{
  "n_layer": 14,
  "n_head": 3,
  "vocab_size": 2048,
  "activation": "tanh_gelu",
  "norm": "rmsnorm",
  "parallel_block": false,
  "beta2": 0.98,
  "weight_decay": 0.16,
  "seq_len": 256
}
Each number is 128 + 24 x the weight over its row's rms, rounded and kept within 0 to 255. Layers, rows and columns count from 0. Numbers have three digits each. The size before them is the row's rms in percent of the matrix's.

# layer 6 MLP up, 768x192, rms 0.167, rows 667-688, columns 64-127
109:136158175146115138142141113094101130122156102118116157168147131147115086103116150117106116124141122155122138096094128158127160142157133129124163108123117156087136088099131098119088148110087109
097:126164136127113151098125085165125141121177142123131076113156139151119136125125172145142103118166092198136083121119135144134132137117158125152118065137135144105126116143126159135132136142092118
088:145166120108115135114099106130180104110091099138117080135137132077126093085109163162161080159119114134140118117131151113160155092113138146180146120144140121095083157163131117094121090109152161
099:107120155115071159117130134131143126175142106123102140122088108114081166141127186131112153124135143085120129109129114142162140134110104102122125145110121134112129176116165113146101177098088172
098:114118089139164129101079104152078146173117124154119141122132169167105105105086100059132116096132127151143112129088125148117118129129140103135168147165144097146113112095144115097142163150153152
095:072139149126125140113102155125134105119162111170153141137137102168134111117155151118130136126126100144115199114099130091115083182125154142129145128136149159134103097119120120159084145141161117
093:121083157159130121088131132138108141138105121172168099122076127164114169140104163130097113093130162130129155141127149119159153127113104151117113138105102121101139121102143162107103115101106109
093:090169171115096147164139141166146117142119097107122067123147147129094141172087137116139138131135136132145080144150134149114122117163146098152119140150133090156115098171147114128121138137109136
091:160127130110144199131125127108117159095120134113127133152114104131081109139150119123139130163134170172148100126098140089150180077170103069130129102136079123158096111094117116112175108134151101
108:115145159135136160119097098140119192161121142122148142109157153102145109187129131136133120111123110129120148102139095140123143132112172126110099101118092110115123131113145090133112080168152122
098:142127161102115124097128093134116112134073139147168095119135101127130170166157082120134143109108151138152169121123148121169127129120130087090137120091147140140108102112152128131143118134109152
086:074168160113150089103141109111149137094131110137093135136091116140114122124133123156134085136137132126157152143167152111147185142106143122122104149121147161129098172154079163106142164120160099
103:153144091143150127113115133101071138120128123117135097082116150104116132140142153157153156117112164121092114144103149120124086100113121095134124148103155141120116139111165153154145139122140154
105:155100144169126147133169145125102117114147069167163151115148123153094081145128113136141112140106135134170129137191126097102084107125151124100132103095101142132124139152107105123127127082151170
101:176170145156145120121137132099158113120170100110094141130103113138158121126143120127119123097094108114138162170162131130124168140143123114133187116108127100158194097109104089117141175146136109
097:101111108146107113127155111110089123131130125141174143145169124121088133090127138138128140086095138080112121108149137147174119114135093096108135103127110136116124094148141110140122154147140147
109:142165116133138138147127159133108114174126114136128127164113150105097154149137078133158131121098126156097136153137131115124147159133122119138117133129121113138135144144108173122141116172143116
104:121141136124124108179111104141167124102135122160153128111137084136170140147078148138121121100113050163136120127129113114100095131112162129117118109132135088121151147108160095137152135113177154
103:155110135117107155103126141111130134100118146118103151158095133102116122134125157127144171104156093141098115133121126135135127137143124125118157115161151106131092079120123115118128140153108153
101:161152143133098104135174126114119112122120139118104099100155131067127131130117124139122117152090124132117158142118136160144115132133159124138114141119131150113142127167169135146121082116149106
103:078153084099091119119138133128151152110111134118125140120121134134105183160116126163160139138158115170094124097167158134110134117145153100143094150106130139137181192131123126135118085095145136
104:161080122120148132092133138129152080129135125125109130115110129129126141118129101117148114140151093151125159149178117152114135099146143135131108101160130147164145146128174164103116107126083147
# layer 6 MLP down (transposed), 768x192, rms 0.164, rows 667-687, columns 64-127
113:113100153100154150095132117199139178103127114116156171143186129117158161095101145152121098137138112139116128123115131153180126171109108127082159112101140143154121160141133133123144127157105118
104:106120120139124131149126153088131135126108112143110173160150136092124112161109106093121122118127157117084144102153125150121108111127152132128106142201135116146135158125138147128134081141140151
090:135128138139171119137106130119088170140150109166089139117133146150137159152123151154128107152132132131135141118121115127137133138156128097124124165136158107136150070119138117173121131128128094
100:142134106158153121083100143139155107106122165104166181109124110148103107143137072166135134149122131124131066144144142134143118217169132144146125131143128121118103155077098105132101112115098094
100:135151114130046134147146168162127125109143101113144136131121143094080150114155144154128162132145093108131112127141101069122119135176091141145113089140161154094134144125135175099117141124108142
106:141147173104090128102113153124173153145149112087127113153144131105100167173128134136135159123158126089115141121161109124148140121123125109100088176122156127122104099176128161130163126132149128
095:103123094115137073105143116097159146135122137094128129135103144070158141155151119154137132113128149096118135130111099161095133133191132133108102121099134112097133110157136110123093119134177163
103:160153148107114152126142109162132132102127185116122117125113116161143142133098112102142124136124163168130151097097123125145155142125143139106165136116148184178125131140131125124175163114132176
096:108131131117125078144119093098113106154127148124148160119083130117159176140125133133128163157145107110104112125100142169159163143149149144089139135128180140121155136140114167158088139116151144
112:109121155129148099111164162099092145089153144113162129142160113080132135078141108112121139110099179134136096175118132126129126156126117110159090099094098110119125100139127146131136175103130115
089:141097099136094139133064151146147140142147112120086119146132108135122133088095117110128146150125120119115177121114155152083106084142094151159146134135144099129109111196083095118119055130125137
094:119110205159144122111092112143157169150140164167163150082102064116112136132117135132103143123087121152110080136118118124120175145119135087142090137152150128124117153140131133125137127146134074
101:183142122102118114134153119156110136158109117141136090097084083108121144140074156051139123123109132132161124135160141128094121113060122151116089109178158079151110146112137114134131106139156164
108:142142117127161133088121127145135153122144114139140140118196126149133148086114111139108114113129085121087132111121123154155126121124125077149127198133130167094172142145156119124127140111116122
108:147165110096080135117090155109136125116150158122132180136121113109121133113177128159134100158119135166107173108155130142157088171110100106137169119089142122127118152129141113141114144113110123
087:133163141082171154131140132126067151146078157147120135095107144125122196177121141081121144137131144171140133119137147054127119150162158103145147088121116132122168168105119157146139086116096121
117:112132098119111179146122112167102131143119151155080140115108157139162137143115102117165134135149148123115170128184122124119129099130131110136135123114097100129133160165116117108098161127151109
123:138169079159052119114110089143089153084158148120105124092129118120149153129142153108146109080099121078098170110131122139140105109142177121122096114136143116103128086131099116136166144133088156
105:151147137137126108107114116097106104115159161135108132134148098156140141187126129137126145148103111093121164146106105148160147128121128146118123122117120108127157100167132099085109125175132160
107:137115176134169103156133151141119157089133137176130118114063116133129181140113094183125114134124137079112142160129096130138127127133103171124124097132113132148129128090152157150084138114129154
100:096108115055088117142106160117144135118109171116113150154115116107138119143151130147120102137125117121124123072115070094098139164141131115093124080098122131158112160133152153169160113132099128